{"hidden_size": 128, "num_attention_heads": 8, "num_key_value_heads": 8, "head_dim": 32, "hidden_act": "gelu", "norm_place": "pre", "qk_norm": false, "parallel_block": false, "init": "uniform", "init_std_down": 0.00559, "optimizer": "adamw", "learning_rate": 0.00295, "weight_decay": 0.049, "max_seq_len": 1024, "doc_mask": true}
Each number is 128 + 24 x the weight over the matrix's rms, rounded and kept within 0 to 255. Layers, rows and columns count from 0.

# layer 12 MLP up, 512x128, rms 0.162, rows 250-302, columns 64-127
[[103 115  83 118 138 141 122 125 111 102 125 122 145 127 114 162 126 133 142 107 108 163 133 109 105 173 133 178  64 134 116 115 115 114 112 117  86 134 183 118  95 167 147 114 164 141 117 145 147 118 123 117 111  99 126 152 148 124 131 142 158 135 166 163]
 [138 126 105 138 131 103 156 120 114 118 166 161 118 146 149 133 116 159 145 109 112 114 117 148 115 120 122 136 111 151 102 121 152 149 154 158 110 107 132 107 139 105 145 143 137 138 143 137 104 132 147 115  80 127 122 146  89 118 124 154 159 121 133 142]
 [143 156  99 173 112 132 143 105  78 119 120 152 132 138 123 156 129 160 146 121 145 114 100 105 122  98 147 142 136  79 126 120 154 123 110 138 134 145 143 137 109 140 104 144 137 128 111 122 126  95 109 165 121 117 110 111 127 148 110 139 131 124 111 117]
 [135 102 146 134 140 107 155 148 121 110 126  72 136 148 143 122 144 168 140 111 138  80  95  88 135 134 133 152 139 132 108 126 136 120 150 154 138 145 167 123 126 113 118 153 131 145 100  91 111 136  90 156 136 128 155 141 154 146 166 107 107 183 162  69]
 [162  90 128  91 128 127 118 122 141  66 148 130 176 112 155 154 138  79 180 170  93 101 141 124 132 121 144 160 110 136 146 109 107  89 113 145  96 156 140 168 125 114 139 104 151 128 116 115 143 100  93 121 124 104 184 101 111 128 134 145  75  99 137 159]
 [128 126  86 157 131 119 136 145 118 126 177 127 115 151 109 136 131 138 116 146 123 124 125  75 112 102 146 131 117 122 127 120 121 141 125 163 126 112 125 131 170 128 102 148 141 135 132 100 138 121 124 133 129 161 113  97 108 100 117 112 155 138 111 131]
 [131 117 119 112 134 131 126 126 122 105 132  96 151 131 127 148 164 130 147 120 127 126 126 143 140 105 130 120 120 129 125 114 121 125 138 143 153 151 102 152 138 135 131 108 134 133 140 128 123 125 133  87  89 131 122 102 120 113 100 155 145 121 121 130]
 [131  97 129 154  87  96 156 131 140 154 121 156 133 141 129 120 143  98 149 135  82 102 147 152 111 123 114 162 101  90 124 120 127 136 180 114 128 116 158 104 170 107 103 166 143  95 161 117 129 129  85 146 144 138 145 127  90 113 180 105 110 136 117  90]
 [102 117  99 133 100 168 135 130 133 122 114  93 135 112 137 125 123 135 121 126  82 120 105 155 165 162 145 132 130 110 144 120 158 123 128 107 135 126 113 132 117 124 152 129 131 131 122 126 155 152 148 123 109 151 122 179 105 107 123 148 104 125  64 136]
 [147 137 152 169 114 124 154 140 137 125 140 125  99 148 162 109 123 110 125 111 113 148 100 121 134 181 135 153 151  99 147 113 132 147 185 155 151 115 140 103 116 126 127  94 164 132 134 113 187 135  85 102 127 162 118 161 132 150 141 136 162 157 118 142]
 [103 155 113 137 123 154 129 116  94 143 143  78 140  96 167 139 148 119 132 118 152 101 104 148 154 111 132 171 145 125 127 118 180  98 171 104 110 126 125 150 127 108 167 148 168 140  98 153 114 112  97 133 128 151 138 152 132 145 129 135 121 103 100 135]
 [133 124 108 176 103 133 146 157 108 126 161  93 120 144 152 114 151 162 136 191  90 107 125 116 147 161 146 145 120 136 157 120 125 124 142 124 133 139 128 121 172 126 117 134 147 113 136 120 126 163 131 124 156  97 107 119 106 136 115 152 121 147 160  91]
 [164 130 124 136  72 130 135 126  92  52 117 144 132 140 114 130 115 114 113 131  85 153 118 157 131 152 116 141  59 117 167 117 147 114 164 147 127 174 133 143 120 174 108 130 166 126 137 195 148 148 120 124 132 128 120 147 149 164 127 101 126 113 109 109]
 [132 114 111 155 139 108 114 161  76 112 113 104 141 150 131 132 138 127 193 145 131  73 130 106 136 121 141 133 138 105 158 115 107 118 113 188 116  70  98  90 190 136 100 129 170 170 107 107 131 128 123  84 117  94 129 106 140 117 147 156 160 101 115 125]
 [128 144  71 133 140 145 144  99 122 148 126 142 153  89 109 207  86 130 111 116 151 124 102 102 148 130 151 172 119 138 110 105 124 140 110 127 145 105 117 146 102 125 168 142 143 115  92 133 135 104 110 118 117 157 132 130 156 108 136  64 158 129 109 156]
 [ 99 149 137 118 118 160 153 138  73 140 116 107 146 110 153  99 158 141 140 161 113 130 114 138 122 104 150 114 128  96 151 117 125  94 131 120 155 150 121 121 125 133  77 117 151 121 126 171 153 154 112 128 125 115 116 146 145 136  92 111  72 110 110 113]
 [143 140 119 159  96 100 141 120 150 149 134  92 104 130  97 142 163 157 182 144 133  86  79 137 100 127 128 169  95 104 152 109 120 149 112 149 152 163 156 171 123 129  82 134 161 109 133 125 105 139 101 127 101 150 147 117 130 130 103 126 145 150  71 115]
 [129 157 107 166  91 138 109 139 141 120  76 168 130 129 119 107 141 109 139 156  92 138 148  84 128 126 143 158 105 151 112 113 111  97 162 173 121 134 152 140 142 127 165 182 115 132 110 150  87 125 146 126  96 139 168 143 125 113 116 125 151 202 104 164]
 [119  92 103 103 139 144 135 139 111 147 141 157 127 162 108  89 105 113 145 110 133  68  70 105 143 121 111 116 137 139 106 116 176 123 162 105  88  89 139 155  86 137 139 107 134 153 154 163 128 126 132 193  61 108 159 137 127 103 153 104 125 119  94 128]
 [121 159 129 115 109 144 119 145 140 124 126 138 105  87 137 154 119 110 163 101 138 140  92 166 154 138 108 125  91 115 112 124 174 176 137 122 143 135 103 132 134 133 108 129 105 144 144 106 141 152 158 121  99 174 126 121  73 118 104 134  88  99  92  93]
 [168 142 139 180 115  75 166 158 165 121 158 174 123 134  56 180 108 140 138 118  98 121 120 133 114 147 123 136 111 133 119 115 127 144 131 144 138  92 131  92 142 141 139 120  99 128 170  96 167 102  85 180 107 185 135 128 113 145 181 144 108 145 117 172]
 [131  92 141 129  99 167 174 149 118 102 167 144 132 133 129 123 124 153 115 163 102  87 114 144 138 141 134 129 105  97 147 117 137 120 119 119 161 113  81 157 133 146  88 120 108 126 141 142 130 133 133 137 139 123 117 169 143 120  99 161 132 110 121  62]
 [114 131 148 142 172  98 137 139 151 126 159 107 145 126 132 133 179 109 122 117 134  89 119 126  95 149 101 140  93 112 152 118 153  98 158 179 137 159 148 130 124 155 158 147 105 141 144 112 101 120 130 129  84 103 165 123 125 101  98 132 145 152 120 123]
 [126 125  94 155 140 112 168  98 122 105 140 148 114 104 160 129 156 143 143 158 120 140  92 134 153 144 120 168 141  55 137 121 137 102 129 165 141 110 141  67 142  96 117 128 173 116 124 125 134 118 173 129 109 117 134 156 130 148 146 151  96 130 143 105]
 [127 146 127 124 123 131 117 131 118  91  92 131 148 134 134 119 137 107 128 148  95  87 105 144 132 140 114 125  80 129 143 123 112 132 153 121 132 101 117 115 144 128 113 119 144 118 148 144 107 147 118 145  94 139 128 130 129 106 152 124 149 135 149 144]
 [ 94 146  92 143 100 119 132 124 136 136 182 131 120 104 140 124 103 114 127 138  74 118  98 120 104 197  99 131  68 118 168 121 166 142 128 100 131 167 137 156 149 128 126  89 161 122 147 196 137 137 154  89 126 115 128 156 112 136 150 152  71 119 120  83]
 [117 150 105 132 142 115 115 159 111 157 127 113 136 146  80 126 135 153 179 139 118 130 142 103 144  95 125  98 143 132 113 113 107 129 107 127 123 157 169 139 142 145 105 143 129 137 122 119 139 126 136 107 128 128 105 114 136 128 124 141 137 120 124 140]
 [118 114 126 134 125 138 169 140 103  95 108 138 106 100  70  96 122 132 107 164 139 162 146 122 162 151 131 136 149 126 127 121 100  63 162 102 131 125 152 142  99 126 120 155 105 147 125 156 156 114 101 121  96 135 179 123 137 144  98 117 123 122 139 139]
 [100 122 117 125 130 164 114 128 115 136 109 137 133 112 113 113 110 113 199 109 134  96 140 112 136 134 118 131 151 144 124 122 115 128  79 111 119 115 133 102 114 165 102 156 134 148 128  86 107 102 187 125 100 178 121 109  94 134  88 131 134 123 140 145]
 [ 81  72 130 114 138 113 127 138 129 111 149 160 109 121 120 192 115 121 144 105 183 126 136 149 174 151 113 160 112 185 104 114 154 103  93 158 122  97 145 120 119 156 134 165 173 136 121  99 110  79 128 109 113 123 121 123  81 133 116 107 161 121 120 126]
 [141 150 139 131 157 146 127 150 130 130  75  96  88 121 137 159 143 101  93 131 144 110 115  87 128 133 131 159 102 135 101 121 172 102 190 146 142  71 168 161 144 150 104 127 141 132 130 121  80 171  89 138 119 129 163  97 110 100 160  96 158 189 141  89]
 [137 121 136 151 124 122  97 127 124 138  80 139 113 122 104 154 139 138 148 142 133 125 127  96 131  99 158 154 150 114  94 116 128 122  72 164  94 151 104 111 133 143 136 145 151 110  98  83 137 139 142 146 144 127 126 137 127 135 133 123 106  83 121 131]
 [123 119 136 147 135 124 137 131 115 145 103 167 126 140 113 110 106 148 143 126 115 124 118  93 122  98 136 109 121 145 107 117 146 134 159 150 120 127 139 102 156 137 146 158 150 132 137 107 118 109 129 142 107 101 112 129 123 133  97 103 135 130 152 129]
 [143 162  82 149  70 126 144 106  99 132  97 143 114 142 109  89 111  83 150  96  92 124 130 146  96 167 118 155 130 123 115 110  91  87 122 161 105 158 149 119 132 118 107 149 189 111 139 167 103  95 136 124 121 164 150 122 115 103  69 101 133  97 137 132]
 [116 135 139 157 131 155 131 153  73 124 141 145 112 160 112  96 111 131 117  97  92  97 100 143 197 112  93 109 112 171 189 121 142 124 197 146 122  98 170  87 116 100 107 169 139 144 157 129 156 122 100 165  95 147 110 132  75 156 128 149 138 123  77 119]
 [127 168 143 123 110 199 125 146 133 174  95 192 155 114 116 134 142 136 121 129  53 105 144 149 170 121 123 121  96 143 150 113 143 103 120 128  87 102 122 126 103 127 133 139 148 109 124 140 115 117  97 124 122 183 147 139  96 140 105 102  83 136 161 121]
 [138 137 146 135 136 134 117 131 122  92 127 116 123 152 125 205 100 143 167  87 152 139  92 111 108 163 104 144 136 168 120 116 117  97  95 111 105 145 106 113 147 150 139 124  92 128  98 129 153 116 127 109 108 149 145 120 147 137 146 128 180 101 111  95]
 [151 162  95 134 131 135 119 130 103  88 152 162 102  98 112 144  83 169 152 163 109 138  83 133 118 119 106 134  75 139 141 112 155 159 126 111 139 128 119 119 152 139 149 147  96 130 123 146  99 121 109  99 118 152 177 169 151 157 175  99 148 151 121 145]
 [119 126 123 123 153 137 102 176 121 114 132 138 122 145 117 134 125 121 156 106 116 147 143 111 113 139  88 107 172 122 131 104 130 129 104  99 123 146 155 134 137 149  88 152 126 145 129 151 146 113 111 139 136 140 119 110 120 142  99 136 114 126 130 137]
 [135 137 173 140 101 125 128 123 124 132 127 132 110 118 139 139 143 192  93 119 102 122 117 127 166 135 136 152 118 102 119 121 127 103 109 135 128 134 111 115 114 133 137 135 115 146 135 157 120 130 120 120 104 102 134 130 130 142  94 116 142 118 124 122]
 [ 91 122 165 117 124 133 134 170 138 142 100 109 137 101 140 173 125 135 102  95 142 153 134 122 114 141  70 127 158 127 140 123 147 140  76 122 116 112 127 114  84 155 123 117 105 150 105 131 153 144 144 135 156 117 153 160 115 109 125 166 101 148 112  91]
 [125 184 130 147 114 154 167 125 124 167 154 166 105 109  94 142 118 163 127 118 141 113 116 115 150 143 127 152 105 129 106 116 143 107 133 139 111 137 177 113 122 157 108 167  74 135 129 146 173  68 124 150 123 146 182  84 132 162 134  80 149 153 136 120]
 [135 125 118 110 134 121 149 131 127 133 124 141 129 102 100 127 104 127 105 111 129 134  83  98 152 135 164 140 114 147 126 130 132 149 149 139 109 124 137 138  80 157 104 141 139 152 153 138 133 109 135 148 125 145 150 144 117 135 123  85 131 164 129 117]
 [155 120 133 143 125  68  96 144 118 110 108  68 147 115 159 150 164 117 122 122 150 124 121 120  86 144  48 133  84 127 131 110 145  98 132 132 110 136  94 176 101 143 128 104 153 121 148 155 131 146  90 144 101 139 205 143 150 114 132 120  94 167 123  93]
 [108 111 100 191 115 155 177 129  93  93 117 120  94 111 156  92 153 131 146 169 130 119 137 140 127 109 130 172 141 114 123 110 121  96 114 150 164 121 130 118 161 135 162 162 184 121 144 122 127 154 142  93 143  90 118 156 134 126  98 155 164 135 134  88]
 [137 148 102 110  92 108 124 123 121 103 150 112 128 119 124 153 143 123 125 133  95 151 119 152 147 166 120 191 108 142 147 117 128 126 157 159 113  78 115  67 139 119 148 120 133 127 133 170 144 110 118 143 158 130 129 177 119  98 149 113 150 129 118 143]
 [124 116 114 115 133 135  84 163 121 130  82 137 146 124 120 122 126  98 147 150 136 154 137 124 134 134 102 132 110 120 102 109 111 103 134 120 107 107 158 128 124 127 135 146 130 116  98  93 162 126 127  96 132 164 179 102 118 179 139  92 137 147 155 150]
 [139 125 106 111 122  97 158 145  95 137 133 113 156 111 130 186 117 125  97 103 116 125 147 148 136 122 147 135 137 124 173 116 133 134 123 165 163 144 132  93 102 155 136 133 145 158 148 172 136 134 104 129 128 172 128 150 146 113 117 116 104 132 108  87]
 [ 98  86  94 187 138 120 102 154 148 142 107  97 118 114 163 131 180 131 103 157 113 142 130 148 127 131  56 123 119 157 111 119 132 139 105 132 141 144  90 161 145 126 134 135 127 100 137 126 112 124 157  87 134 159 135 122  69  95 123 168 144 140 101  94]
 [150 158 186 140 109 124  97 117  90 128 118 130 132  96  98 139 117  92 160 135  76 115 106 119 135 160 143 147 137 112 153 112 121  82 151 126 135 123 147 134 115 141 171 150 181 125 129 162 192 143  82 109 113 137 158 159 158 167 107 138  85 164  89 107]
 [119 116 169 138 116 165 120 133 128 103 130 129 144  63 150 107 153 134 119 130 100  98 110 161 128 130 113 154 139 102 117 119 165 121 104 144  83 143 158 104 119 100 169 117 128 122 141 149 117 131 120 134 153 127 139 115 122 128 128 107 134  99 118 130]
 [164 146 131 119 128 109 111 118 111 112 139 124 147 154  82 156 152 123 119 134  82 126 118 124 124 123 129 136  94 132 134 116 144 125 137 130 134 120 120  91 147 125  95 129 139 133 143 137 124 141 103 159 103 142 133  91 107 132 161 130 151 128 106 144]
 [133  97 123 128 107 122 129 177 116 155 104 129 152 160 119 108 116 109 178 164 126  84 132  97 135 135 154 116 145 137 130 115 110 144 122 157 133 138 129 152 119 163 143 161 133 166  83  89 149  80 137 137 131 128 120 114 136 101 119 159 145 108 115 127]]
# layer 12 MLP down (transposed), 512x128, rms 0.162, rows 250-301, columns 64-127
[[130 136  76 134 131 133 125  84 151 113  84 153 126 143 110 138 119 126 107  99 128 181 159 146 106 148  98 156  87 117  97 124 148 156 124 139 135 119 135 130 106 122 147 141 145 102 103 149  82 159 148  99  85 112 128 155 101 130 117 163 142  81 147 110]
 [126 122 108 144  88  81 116 108 162 151 146 115 113 116 130 152  74 132 150 111 161 115 134 128 129 150 129 168 150 111 141 111 140 120 132 108 149 114 126 139 123  99 112  98 119 127 133 122 178 109 109 141 148 149 131 141 126 118 147  85 115 141 118 165]
 [102 123 112 136 136 151  97 109 168 156 120 123 131 160 131 126 140 163 104  79 117 109 101 166 110 118 104 100 129  89 107 102 129 106 133 106 167 108 101 126 170  97 113 141 140 131 129 112 149 115 114 142 124 110 149 143 145 188 143 125  97 127 120 122]
 [153 110 122 110 151  82  98 135 168 112  99 138 133  99  94 122 144 145 127 129 113 164 131 157 110  96 134 100 128 124 118 109 144 125 187 123 116 145  95 137 159 133 108 129 121 129 149 112 132 102 118 137 114 159 110 134 100 136 167 135 143  99 119 140]
 [130 120 148 163 122 152 157 166 135 139 141 153 114 143 171 140  98 162 128 177 117 100 160 109  92 126 139 134 112 128 105 134 146 139 145 119 158 112 145 134 183 143 107 142 114  98 115 146 119 124 131 185  85  96 110 145 135 131  97 149  63  92 162 110]
 [118  96 121 132 136 105 106 146 155 163 163 137 127 171 139 108 109 103 115 118 132 122 126 101 157  93 124 101 143 124 152 114 131 134 103 119 153 131 129 134 135  98 123 157 118 100  74 128 101 127 135 135 129 117 154 150 115 120 110 112  99 135 156 131]
 [104  99 140 132 138 128 134 158 133 115 125 152 129 128 133 135  98 140 113 118 133 140 140 116 126 121 122 154 144  97 145 137 124 104 116 113 126 100 134 111 128 132  95 172  97 120  96 111 125 156 111 182 143 138 139 137 119 162 144 119  82 160 126 124]
 [129 146 167 142 120 156 119  93 120 115 156 131 132 157 115 150 133  91 133 134 127 137 127  93  88 102 156 115 130 135  44 111 158 134 119 112 136 151 122 149 121 143 109 117 138 155 147 119  85 121 161 115 125  92 156 127 142 121  79 106  92 139 150 145]
 [153 136 116  96 118 122 114 113 112 150 129 142 141 162 121 123 131 151 100 115  94 138 139 133 119 129 129  98 109 144 130 140 108 170 119 132 138 142 141 132 158 113 151 143 105 133 112 130 114 112 186 121 139 140 141 146 115 118 116 114 131 140 100 147]
 [135 141 117 112 108 162 116 125 127 113 126 118 140 144 135 144 110 133 138 118 166  98 126 167 146 119 130  91 130 151 129 101 160 109 112 140 125 182 133 118 110 182 186 123  78  96 110 124  82 108 149 120  97  87 125 114 150 158 152 122 147  93 147 133]
 [136 115 158 132  64 106 104 115 138 126 116  57 107 105 147 114 114 143 181 119 195 129 146 119 119 121 139 145 119 153 156 108 107 149 133 142 152 132 123 154  94 103 128 152 127  94 160 130 162 141 126 156 151 125 148 125 120 141 103 118 106 146 127 107]
 [121 146 133 112 136 143 120 125 164 156 136 158 148 151 138 110 124 117 116 136 114 146  95 115 128 124 120 132 151 156 121 100 163  88 124 147 158 130 146 134 105 151 146 135 109 174 108 142 107 156 131 118 153 114 141 151 165 146 116 130 135 103 134 109]
 [150  82 113 181 122  65 119 101 101 136 136 191 115 105 113 134 142 121  96 121  89 134 143 143 150 111 132 126 120 172 113 105 141 159 138 113 111 128 110 137 144 148  85  68 149 127 118 130 148 123 119 122 149 108 126 122 137 143  80 117 102 148 155 185]
 [157 135 167 147 103 132 179 102 144 136 126 112 176 134 113 134 135  91 119 106 141 114 148 168 130 117  83 147 120 116 108 113 145 141 148  89 122 109 163 131 114 140 136 123 135  91 119 111 158 122 112 134 168 137 158 136 103  67 160  92 116 151 121 108]
 [169 169 115  89 103 132 109 154 155 154 128 132 101 137 122 121 125 135 105 108 160 136 157 160 149  85 141 106  82 208 125 116 132 119 108 113 159 101  93 172 153  93 144 104  95 140 156 104 123 203 130 178 136 134 103 119 161 124  82 139 132 110  94  98]
 [122 117 107 107  92 162 139 122 128 150 133 100 130 124  81 150 134 117 158 131  87 132 136 120 145 131 144 115 167 142 129 114 121 115 146 150 124 143 169 139 113 117 171 120 117 109 123 139 126 117 158 134 131 118 146 155 133 156 120 123 128 121 129  97]
 [136 142 101 129 120 117 164 105  91 174 182 107  67  79 109 145  92  56 143 162  80 109 109  60 130 143 181 118 163 148 152 125 147 152 133 150 115 139 124 137 137 125  86  74 130 195 180 113 115 126 171  75  56 140 131 155  90 106 117  90 167 130 172 145]
 [152 145 115 166 122 123 152 140  92 121 121 120 132 115 161 172  98 124 148 116 142 154 141 116 144 176 145 121 151 106 163 142 117 102 122 150 127 112 104 146 119  88 125 128 159 131 115 123 133 106 125 117  99 125 153 131  81 118 111 115 114 135 139 148]
 [135  97 158 133 126 116  94 148  88 112 170 128 141 110 160 119 112 151 147 175 101 116 118 155 147 101 130 141 125 115 113 121  77 114 122 203 100 142 117  39 111 157 120 127 140 183 153 114 152 151 140 139  97 124 157 118 107 136 122 123 110 120 130 158]
 [ 94 161 104 112  98 147 155 124 173 100  83 104 133 118 112 146 115 126 166 155 162 132 173 127  84 147 151  97 106 112 171  98 113 170 126 161 128 148 134 132 152 169 111 106 136 160 103 136 110 124 118  46 133 115 139 139 155 123 107 116 131 157  99 133]
 [168 123 157 174 103 138 169 135 124 117  88 127  99 127 129 136 126 127 139 171 156 149 162 161 126 130 128 157 140 137 155 102 104 118 134 146 181 120 125 108 140 172 137  66  90  97 154  99  89 117 117 185 112 124 125 141 156 153 161 129 100 104 131 124]
 [ 91 141 146 134 171 100 116 117 108 138  96 147 123 132 129 155 102 106 139  97 144 130 166 134 117 159 115 163 140 159 143 130 100 126 149 126 101 125 130 130 114 129 146  81 147 167 154 120  81 117  85  96 146 132 149 122 132 123 108  83 125 160 142 121]
 [123 117 126 156 144 156 111  90 144 111 151 132 132 113 178 171 178 136  79 103 166 125 147 148 108 172 107 127 174 119 146 125 103 146 143 117 103 165 122 152 104 119  72 153 157 132  98  94  97 138 142 122  70 186 121 122  99 131 129 144 129 119 121 142]
 [125 146 131 117 157 120 153 132 147 149 123 181 166 133 118 105 159 113 110 105 174 158 106  94 143 118  93 170 120 102 110 104 124 128 105 117 136 130 130  97 156 105 121 119 167  87 102  71 122 152 147 152 132 143 138 135 108 134  96 149 119 108 121 126]
 [112 107  98 104 138  89 136 137 132 145 135 144 117 109 145 133 117 113 109 123 105 110 126 126 135 153 148 149 143 126 144 134 162 131 126 106 112 136 127 117 124 100 132 129 137 115 102 159 148 142 134 116 130 154 135 121 109 149 155 109 105 150 115 142]
 [153 149 140 126 158 121 127 118 109 133 105  91 130 130 185 124 160 142 123 128 138 114 168 156 129 163 140 104 124 166 121 134 121 144 137 106 103 121 151 160 122 167 167 120  57 141 128 147 120 175 122 148 113 107 134 144 148 105  67  99 115 142 166 156]
 [120 127 104 149 117 141  95 157 161 128 129 144 118 152 136 123  98 106 131 124 185 127 145 118 105 135 115 149 143 122 111 120 120 128  84 134 107 116 148 127 131 135 138 136 129 135 107 122 122  86 146 167 163 135 180 119 158 157 130 135  78 136 145 139]
 [134 120 142 114 119 162 116 134 113 132 164  83 159 102 126 144 152 169 130  79 133 102 103  92 114 120 145 158 109 116 143 148 115 173 134 122  92 103 101 120 110 111 102 132 160 143 138 110 119 123 120 107 107 109 130 140 129 116 132 137 146 126 136 153]
 [136 145 127 130 136 136 130  94 110 130 157 169 142 106 154 141 127 132 123 124 119  98  95 133 129 118 123 123 106 133 128 105 143 106  81 116 135  98  93  94  93 112 131 134 145 123 124 115 139 110 151 105 109 106  95 133 156  94 103 129 102 130 110 133]
 [113 143 108 132  79 118 148  98 120 104 149 125 122  99 151  92 112 134 176 105 125 158 145  70  79 152 166 145 160 134 139 148  80 102 123 125 133 129 124 113 100 105 131 151 120 113 147 163 163 108 103 126 144 174  89 113 104 109  86 152 104 147 180 136]
 [189 114 149 141 110 117 166 108 106 117 140  93 167 101 118 117  70 182 207 119  99 160 160 158  77 135 133 144  96 132 108 111 123 128 106 144 136 124 135  94 129 159  90  80 140 142 107 123 149 133 142 133 137 133  90 119 112 107 148 159  73 111 151 142]
 [140 119 114 114  90 126  99 126 151 110 133 116 130 113  55 141 126 170  79 166 138 127 119 134 160 129 137 122 115 115 102 121  80 121 139 127 138 126 107 111 111 118 141 150 163 170 129 179 135 150 166 141 117 132 117 126  72 121 117  83 174 145 103 138]
 [122 122 125 146  88 128 126 128 144 130 157 136 124 116 139 119 155 103 107 132 129 138 105 131 139 131 116 142 129 114 151 123 126 124 102 101 150 140 150 153 140 108 122 124 119 131 113 130 122 130 122 170 152 153 152 126 121 151 160 107  85 156 128 115]
 [112 141 137 151 124 107 131 128 122 161 125 130 136  98 109 150 126 141  74  83 126 175 141 122  89 157 145 181 114  85 136 128 163 148 124  83 114 173 151 155 136 138 129  80  97 147 100  93  97 115 119  99 141 140 137 157 160 114 162 136 111 153 101 135]
 [147 110  93 185 138 100 135 125 127 108 115 111 154 134 130 131 135 109 148 125 132 146 146 152 116 128 130 119  87 113  75 124 112 131 105 116 154 114 111 139 119 119 120  94 149 102  96  99 166 146 158 136 101 114 162 133 144 192 117 145 100  97 132 143]
 [118 152 130 130 148 117 145 163 139 102 116 213 155 131 160 179 140 131 103 111 119  96 141 165 142 109 149 142 125 131 133  87  81  98 125 168 143 145 126 122  77  80 119 122 129 151 107 130 129 137 106  93 127 130 133 131 167 139 136 131 147 143 171 135]
 [150  74 146 162 102 144 118 149 106  91 164 166 113 144 121  77 116 109 121 144 164 159  96 150 133 107 156 103 129 123 141 121 152 112 138 113 117 138 129 120 109 134 120 131 118 106 136 122 125 114  86 161  97 119 138 102 150 118 106 123 139 105 164 131]
 [116  94 121 171 129 114 163 101 120 136 122 105 167  56 119 137  80 126 153 162 109 140 147 181  68 151 124 133 138 106 130 107 121 138 134 149 152 128  91 129  82 139 139 129 145 145 120 137 142 138 111 107 144 133 148 123 111 140 116 127 115 109 135 180]
 [143 108  98 143 138 118 124 154 120 170 116 130 154 107 154 147 107 174 120  92  75 112 114 141 146 151 124 154 113 111 114 138 156  95 135 118 129 116 147 144 142 136 152  97 157 110 121 155 121 114 119 126 127 126 147 106 122 161 123 148 117 183 185 138]
 [123 112 114 139 126 133 123 149 132 127 128 108 123 128 145 109 137 112 139 133 134 132 136 132 108 139 103 130 134 156 127 106 146 142 127 117 152 115 110 107  89 129 128 135 138 123 120 130 128 113 125 119 184 132 141  97 159 128 151 140 125 168 125 122]
 [113 160  93 164 139 120 112 111 119 113 122 110 117 103  98 113 114 110 106 110  98 123 147 122 129 138 147  95 145 152 118 133 113 135 168 136 154 128 117 129 163 110  86 166 134 123 169 121 135  99 127 123 111 147 118  87 128 124 156  80 110 128 149 154]
 [121 119 142 155 101 178 129 113 114 132 135 112 135 137 120 118 121 116 160 140 161 165 160 131 135 130 138 114 142 144 139 123 134 130 120 145  97 145 125 125 166 143 124 160 100 128 126 178 130 128 112 136 138 120 151 118 126  98 121 105 129 124 121 121]
 [143 129 136 114  93 147 111 116 176 116 140 110 156 162 154 100 125 141 143 164 136 132 170 146 125 141 141 133 115 105 120 113 113 121 115 126 155 131 106 133 147 107 145 133  97  90  95 139 113 151 144 117 158 155  91 153 151  85 129 169 127 133 131 133]
 [134 119 125  92 109 107 157 117 163 135 163 147 162 111 114 136 135 187 127 111 163 131 115 123  65 142  78 146 134  77 129 102 131 182 143 128 139 118  87 120 117 128 102  92 147 136 151 154 156 112  79 128 125 140 134 107 136 102 141 136 128 148 164  96]
 [149 153 168 116 133 167 134 110 143 173 108  91 120 138 125 153  80 140 128  93 173 134 145 110 121 127 103 150 116 156 119 112 136 108  95 101 137 184 139 130 134 151  97  73 134 160 123 107 119 135  83 205 170 101 165  91 137 112 128 135 138 156 112 167]
 [140 144 138  78 170 134  88 172 159 139 117 135 126 154 147 164 109 109 134 155 145 117 165 127  89 132 143  94 152 117 118 134 161 125 112 107 102 115 169 138 112 156 103 151 123 168 109  94 107 132 153 125 131 133 151 143 148 175 128 140  96  92 147 134]
 [130 153 115 122 140 132 134 107  95 129 155 154 119 151  86  91 140 159 114  94 143 129 105 162 173 144 118 118 135 120 124 132 175 124 113 153 142 138 132 102 126 112 159 151 124 138 109 142 128 155 114 121 134 120 106 153 133 137  94 130 120 139 140 110]
 [126 119 143 116 123 111 139  98 108 143 166 160 140 124 147 143 123  95  99 123 136 122 135 117 137 140 123 138 124 130 114 104 117  90 132 118 152 156  94 115 129 137 168 108 116 117 184 153 151 129 111 106 111 161 131 108 130 100 142 115 143 109 114 105]
 [144 138 161  88 113 139 140 106 135 129 135  81 166 161 125 115 155 165 128 134 131 107 140 105 101 116 138 124 173 148 158 144 108  68 115 119  78 169 135  85 131 123 166 117 115 140 163 157 121 151 111 148 182 102  86 108 147 114 134 123 163 107 104 100]
 [157 171 154 120 130 166  92 175 126 120 118 140 142 145  99  60 122 110 125 133 135 114 134 116 109 133 171 111 105 113 120 103 118  75  87 106 143 155 107 117 118 143 155 144 174 123 108 112 155 104 119  94 151 149 171 135 129 108  81 121 148 136 126 107]
 [104 120 145 154 123 157 134 110 113 114 135 108 172 103 178  99 146 122 116 136 108 125 118 113 116 117  97 146 143 113 110 111 160 128 134 136 142 116 122 133 157 109 131  97 134  92 124 133 136 126 114 155 119 154 157 120 124  73 187 101 133 111 114 121]
 [125 129 133 158 123 120 141 145 140 152 118  91 127 151 139 148 135 114 118 155 132 138 165 133 152 107 148 153 145 104 132 105 126 138 119 143 151 113 134 148 149 100 126 127 134  97 104 158 154 112 144 107 107 127 160 139 159 147 134 129 108 134  99 137]]